Weights of a small GPT-style language model, trained from scratch on English Wikipedia.
Architecture: RMSNorm before each block, rotary positions, biases, untied embeddings, normalized queries and keys, gated attention, capped logits.
Training: a variant of Muon for these matrices, 268M tokens, 4096 steps.
Each number is 128 + 32 x the weight over its row's rms, rounded and kept within 0 to 255. Layers, rows and columns count from 0. Numbers have three digits each. The size before them is the row's rms in percent of the matrix's.

# layer 9 attention query, 128x160, rms 0.085, rows 0-26,64-90, columns 80-159
067:182128135161093157156109163103125127114129115135116093150138113141091084142171121137077166141068156110095116153134096168134143174151122096120130104155171159086147130113165121169161140106091097139144137109142158192138205132144105127186114130
068:112188151158181114077141090174105143166097113104047151126137119074115176122083102095145102146158093090080106092108129133064130132104129161113098168133126127147137116119105119151118087145139134096134074108148162115129096180119154182103129142
067:100121087145129068166114104130111166138160149145178097098144121087070116115130129105128090098130078146130105158143142146123132154090091155144125115142107166115117121114130127093123193122080193169087136081226123116080176115132100126186135131
076:170124181095085165104134126156142102110114154116154125152129135175137134122082132095142118160162166106090185115161127120111097133152167092131102173129115152120074136120085138162176062126143128100115095127140048166145141140131159157168130099
077:181119136125107130088173083134151097122146112134124129145125113175180154147098096113143109148121118130129180099095140071126079105138183091116088164121131095121117133143157101137144032116166137141132131154091119146139126102170171136206148125
090:124134161086111153161173169145145060140145150126120120161152121160158137127161180137132099132172105119086163103131165152116106183140109135136086109127146107094103175110053102125102151164095132117125112152164090137107169131105178154122158113
108:089142124153164080138108054156127162106110102112124157138109144075116135116133145136125160102107131127146086180144065127125123108087095159123152108162146109123120102083160100135163160153140132119145067102147182133170096170105091150157135117
110:159151094193084138120098118136094146131132118182141110112148111095118127102184187163166132144104132121105127107122227124115158102140118149099136162131166096176109154134083162121101133095134108147115192120106161095082167136118150139070140167
095:151115149109102128167134150121114104110078115076116193139094167156088120150157140144133117130095108094129105084100164121167135127147127123121114122141129083104126128128062113142080102141083138144158119154179118179141152161150107144150151069
090:147137090161118132156120102095129142156150159199146132114110114121157083105155139152095134133102174137116137133113178158095172145134089179131148156182185126179113131132131105112116136145139145106109107069117114122126182126092103105061151149
098:131148095165130140094073125125090190152138112111099182133131144082148080132166161140105124173107122143173182149054130186114116128147099146151169082174186132100157071135088128176130187176146127161127138103124148086098125111189151131096118130
106:128101153097091139110104130111199123185138122102131154146107123122125135112089161093169121175134157121124149098120166142104089179105120051121147128101129199106146148183161140124138086178149106104072084073149134125087066094137221160165113135
123:122081192078101126146174130105140114115134109119148173140122125153145105148090123127136108125122128132117168157164145094125117129118174150055144143140139093142092178119146108109154074120193155120128091105092134178215073135110115157151135154
146:072118132157101135154101147124053110099134128157156152130134121187155103208108132097074091122082157106160113094119098080193138109182172123149134125152126089135194104133137157154139127111103098163119135154076147116119133170100115094128139100
097:157106079112083087146125099175117135203061127156155134099108133096109112132180120174127124125137153062102143075083146094103134128087170081146141121109138165135154079118141144136132150096145144127140081129086085125103172168139136073087158161
108:158084166109097146173172085086112092147104082162175138114118131135150154136181092178137085095134183116106117137138163079167113150175161154116141177153148114109070162174127142135080110080179113183098134157073159108135139138169190096105158134
096:123088130128174122097149126115111149111161168181070105115164108035114170147063161109151125172129133121110074153140070123154163141134094138054104129064092061095155142125226111139150151131100117106122170118172120053130138063099129158098106116
094:098112185135105151096138115145145152126165126158147128125090179076116128064152131125192135050157106156112143077136130168111107054161098164143117065119150137138120110108161108158096109082105106091118173144127117142106155182116133110188159136
095:134053155113074142103177132070172043109067090041101109164138119108158158143148159147130113084102116145134136119121097111118094124141127132101066109135060164140134160126151123135127110192180162090105119149131050177121077127102169150131141128
101:125088133090146145141049207152124130096204121096184135092142118142140124176166184116157134133114182073120128118171105154182113156135116164172130107148115141150116130134145118171104127102129124125129127098082157164140168178115104103080114132
113:101114160122132155144128103125103205108121156123107146162114156123110086082165189086182128107167124153143143110071171179080200129182104149139141146127068142158105149075077149123108105085107183066162125113164084109067164161127127104149100130
097:132151136067134122098167144171124126117140089127170192150116139146080142157180141143122127147083137144151174102130152137125140095121117103148098107103134086132121124093089142125124157104108135097134126086134151125123131154098112144083128125
110:125117137128132081099134126139125103176219122138106122119114116143123119133065121122108093185169084108113106180076062071134076126119139133130183132160155099102085110136157135111148042170146156184108096135083179144170115116164157114083146155
090:078173149135110137125127143146103131149170153135164131132122091096091105155167086124142117159178134100160127161084141128107130152139175087139103067104163131123173123163083164133112125183130172147133188106156186123076113125111162114194137136
101:169090117096127078103157066133176087118136131104114147124136127145092174173132114123147118116160144104155135152176112136158143154113141113143168142035137085112122151164145134132162204119151143107161140210118077118177103126179160117154116127
114:081156129133140119129080161167128150120120082097111161108117113083097094127101177064161195092124045130159142130151123146188161116117100099150126115099137159151158147131114094159157147161101155161180111143109136133121115139131052137166088188
111:141156116137148093098105172128136209097150133119090128157106126099080081144107142059079180129092075113126156096071132142156128052102085133156095096138121110133134110117093097142157124100097109106172074097185120155118164102108104143125078096
119:092125099139073121083147140128129156084079101112104147099143128169101107118147108127090145160128076091157139179166103086122112122158117186106110121137165121162127113117094121093102146035121170136156161202109094158145084107113105135148139108
121:056138154139117148171095124125146119179136156148132083165114097077084158178056092108180129156158073112133069128124117108131130155102175135137108144124173163144147113160147145170123126138089193093188096173180169126113110144107145132148150170
110:160060127120157127173156165124129105094126071107225107161115118110154096081144127139089100090111094108142083162118096111150103133160097175148055087136099127098109134080100111122132150089102095157139091102095107119175145155115047110124136143
113:143128089109149120082071107162106111117142116063117204153135158137089060200102095090154106183183099200125165140112115110133116089203140111128097172100152107138115166115110159132073111133173149113153130173134116119133100124117130128116126118
105:097111146084203157101153191155084109085169158149172110154081096167132143120153049132098084118158126126150122151126117172146109094143183098096110140118092170127128145098151098178092086109135131100091146161132106043093135122171135096148130094
099:108166155080160127106146095147154076087116103125155185179126124157167092105151136136136073117145137143198179094116157148176145136154130106113126169115072121114147154117063147081094078104170141124102153103150104125147136149131133144174163119
118:166146128143150085138138124131147145145122098149125070118134120111139190149132125147105153149098103150120098087129125119142151100072144144134137059158163127125114053167187089133189182117139089105138081058120222177150129125143079163090102114
085:134065121146050142130110132075117114101154147150115147184131123103177181130171098121173140141089126097089139097141128167124122107068137183147158084130163082130120156131127145121166144106144097105086130137132143147112156124180111147122143164
090:071139171120165152105130159133153098084164079144093103131144114149128129116157132165134120106116141136125104173145135180103155126215122095121112139113131093119115146096119134132103186161114134182121176190127067109092147069090139046098167129
103:151085168108066172115140166141103030113139170179137113096119111118164154050145146131147112132123197109170102142148150161139125111157189118150136095136134130133149135132088183132099183089089150056141118142162123129114136142114085128154151180
093:128133109133174112099149111167093124148143070174123105107115092113177211123176150155086189087063160157149063107142136166177143135060145102202121097128125141186128129185164071135167160145118135122126079105137184141136131151182122132093144140
092:119096109146093156109140143107151131173079125135139155114106101129121165161112158109150110153103163089095102133164100088131117149118180204105122197092138114121187155181115093101121159138162113114154079077128084088134067119155168239157135161
093:122131134137132183108138156127084116101115072116150055134128113182122125082147118113198100132082143150158134174141113121079161109142135156109107119101059162168148132137113159109140094158150131143102172173093135161104089125120081069129134058
104:076105128150127128118105089104101127077106093157159197101123117140142106165114127154141133121106168137135125161116076087192091119145131147102104150106142089114104104087120104147107125145111184171108164128128130161163107092133110126112128104
090:077126142129175135095135109205133222168099100154116137093154115155149104170163159075127085061111137098120116114081105120056151163135134099154096135169112173104177152109095170172122180095108185100084151131119071178130100160151140108195178096
102:111171115147152122086074089137129170121149136125046184126053147109110125145143202179155105152116103102163105079120206139126136103180153083083100159085130163129165152145131113123119151091108127092096172173099109143100133165081169117085114156
098:133152079154211111115157098174085118153178118153069165136155141076139104117129131191160105118136181121145152112126099120069148103150106120139136109083115117101174148075110082165158159143188126096104143206117174114156154151108172175208109149
099:157135127059184115144132096145128120088096185107165161145098156107095106125128143167135115127128050137111141142147136161061136226153071119102131161124079111087142143183146107125059133138090130156140135078067085120135109107141140137154103114
100:191094099113101142100061134123158101157135122104159150157154188124131164170150118143155093178155114147128145163088115151116128101100133128072105100094124141190160140113157150133152168127172123108098160087163148145088111096132140145153143123
104:129145104077167170138130122124148126089162167140177164101148122135139193175158111142103079124149184099154104159147147172146146139134083122109146128180106146129154120190091138152101177110163141098162120103120131145118089134026094146154138179
092:176104095104097130139186056178136095077098129108123114115125085152074104090133121084159135138106121157109119146109177153139151131098126118062079156159118167097166093121060087107114088129156139056122131138117130134130174135130064151082114147
106:120183102113151105142069120122083133110068141119076149159157099184152109040142146166144108143157144134144110124124129123083135124120172081124155109137128115074155148113135174139124140104171020175163150175162114166103178193179103106093131169
096:142128139130169134103214153097143096158143108130156144084140188137077172133128148078128085155139129165123053159131091152122101146132134185040180121058107108101104168146132126203121105130088125126151110142106172127121125108158063119090136090
097:064101100144124145123152112130098119097185076155076118125196069126145091108157134116131097169171123095136106050103132175149065146143143130178105096061157068136106151114103083120155109174121060150082159180125168112073118107124110132133109116
101:142103167096077102084127116139120092106122186128130115110126101176091141132067181143120114159102091122092144174082102175084144135095176132088101155213137167125117090088163122153119125147145109129085103128168092138141072079072112177059097167
097:114160098141173128130093113092119182095132133139115167102137163155101119115138119105127126214153049132139159130146095150103134142134200116140132165118138142123138095149142142148166137099163063158185089113111178130127124184172178112082061174
105:079159093141124165090121145103086170112138083139103124126083153098088158181088121085111194105128122160068119096157115138150142159127089122178170082116119147103176164105139102127076105137169161117139101037132114143126100107053091116128076134
# layer 9 attention key, 64x160, rms 0.0843, rows 0-26, columns 80-159
092:154103077045139085147122114081111112111154150158158111134054152133153072141090157106081155105088143126169139093187099152102134085149109147153196094161143185146140132179121104127134134078126123120067180157173126100144136111145152086120104092
087:161165110151120162094142140123140109161090144148040148092142115056134160195135117158107111183105138118060100138145135124120118151114122127115122159089133083075117152126121189118102112163146093145171060149116147126108083119100130147100066136
086:201107086119185147157105087167123170107140180079101131137162171154152087152129166093166145070128119153101144169149100157081158129135163180112176069174096117120100130134136122152122183082171202102114138115126143183148134166113083085159140160
083:154045134186148131141130118116141132106121085146126141103122145143170112068147160095095205069113106085133170160140096091096103085152110195148110071099141147135128120130089084103121121084108146149137184184129106140145092156164116119165161091
093:115168172113097154147153172144164132145144168129187132091122095163124152104110102129105138129051149144135079118106157125092095140114106089150123131156148122118149116068112110099126114083080085084140132188073141075096109146092108152145151110
083:131092075144155099101124112113117138089181071121100145123129122088214110105106167074134185153130148132147163104159097134137081125169099156169128084178103129131143102116138099140073101066135071145157161116123055096129173107152150064176148122
086:096111156117100201068146150187112128122114091116150092117102118151146062109121134141160128132183173151111113152128141189164107134126150079059179112122110167114168081080084158134123096118109117121123128140131172119093119148105153103066124134
083:111114075119174137117174103156093085150097129117202157082148116090085122136091098135125151123102121105134152185171125171153136131121148091153179126133195127143120129143082136149160134142109171125116108092149133115084125184122126142094125147
083:133161116105137070108147117142054146145185139108116169113151170117114153166155095149145177105132091153139084109098117136135097094117086126144145110126109000183152080139131134089202141121110134145141122157171136167102154147117112146100159084
090:112072084147134163117042124090084136144123162121143160071183123117130032125134136135128089126138138140102141123167172151114137165075140144118169093136138100154073150193142060118155141072131123106116161130105139102120134108112195150067114147
098:123085082121178135082129182084176110119156160144111179082109112153149157114171137127130113181104083144149140138150110093165129115119172152159139090132157047143088130155156134118113148118195104156159078142134159130123099192131152136133124117
115:075101161085189149150207099111155099047142121124139119108158116153177113137086138093145086132151090098089176121133108150072170143092130109168119174128155182100126182160160125131102065091124150069107188169132123088114090115164121130118148162
103:140075115087113097155201068097187123120144122093121203124196099087178131150089124145093153101156089144137137161153111117080149136126115129128110112130114092117098188170162168143131046133171149127114106081118162144150135138137104144088147117
114:123148152131108059099134149148099149131165094132077123150131104124090138116187095124139187157132084116183162125093103163176060109123118114111115070139126107142166096107158143125145158115127119142158107128111150131146158082137106095117105093
126:093147155110122131132139104108135117164095136167149120125105104131071123182097096123123111145091171108053130140117114113091114164091056044184088183123092165092129074117144141111119117161145109112165126098128116132148086095171153201117134107
110:061156124134101136114115084097158101141108072160061107127159120205176152097151126150126149104093110123117162088133172162147085129151178207117131169107099086138097098164159094088071133142178144133175192144094178119164137110162127124139171135
097:093122139194142093116064127146108108143143153174146137105087105101153137087075116106051148104176151139175125116136102169154100157105145143147155141091184156137111100149166121177146161156166126096170115075130115151128107105168109108064149075
103:133123158105092135123073069109129127142134206128105134144166140143113192113147128046130099090213077093116132172150156091130126076165197133051086076177110162099148131141122069170159137130153110094082171191138119116091132134182156131162113182
109:137092118091136160124076133097130107129045146100119164127191122146072134136164078101167133137124130104111150093168168142101228121131143150134123167160148123084102090115141146114112075128127146061118140092119088185102121138137164155123149142
104:132056107150105142107129175144092197145148092152116159092108112127158052161160130134125170141072116100083066169160068129121141123116149147176109146160109089178122125158158103110132164098106099117026085108118195128106137111115105130181125122
103:199111183128084111115064126112132179121098146114100085173129118116118076121158101152144141151102103111151193081188181121090111154170119173116080168164144112118129183088131095105088154117130116144121166098197101165124137196081088139119108143
099:114125153155167080163142153173162142111074077106167186148135133075128076133150143125137125056144120146122142137094160141102189129107117111153123160205092138164137085135122141105109146136163153113091109145105165180159126115054043191118179130
100:057117119082132141084148078108159145090121129080152112134150116138118195154092068077128081153118111143130110123118112169211075121100147098092134110086141072131137131190196140130192092077171144145150116120101161139113080129114123150095158097
109:115114165151120143077114131081171095140166131137098137123116107153186139144192044095109116106126109110119126127097130161192113078119080106071168154114107079134132114150104174034063136145123121160138160125194131155109146156138132122156149130
107:158166144117120128094255109130159068135054142188125130139114149129093105131072086073168147177150141144113123152145095132107117134132128104102163109070140091152171157123119151104162134156068136107102096107097141088134087117159087142147143103
095:135167105180116128138112162182070184113128128162066043139111166122084235145180084138173175105127125165162140125126073138130108095117117137177168179153135113145180128149142137135138118116148183097120121099154050115121156114066045066149082128
102:077177139134157082111123125163087163158109121102208150067131147117084093068185168106096148145110071127164137133147132152174112089060138097166122103201081111086222163116136086148133172118093133122150089107134146161097136118121145169096138133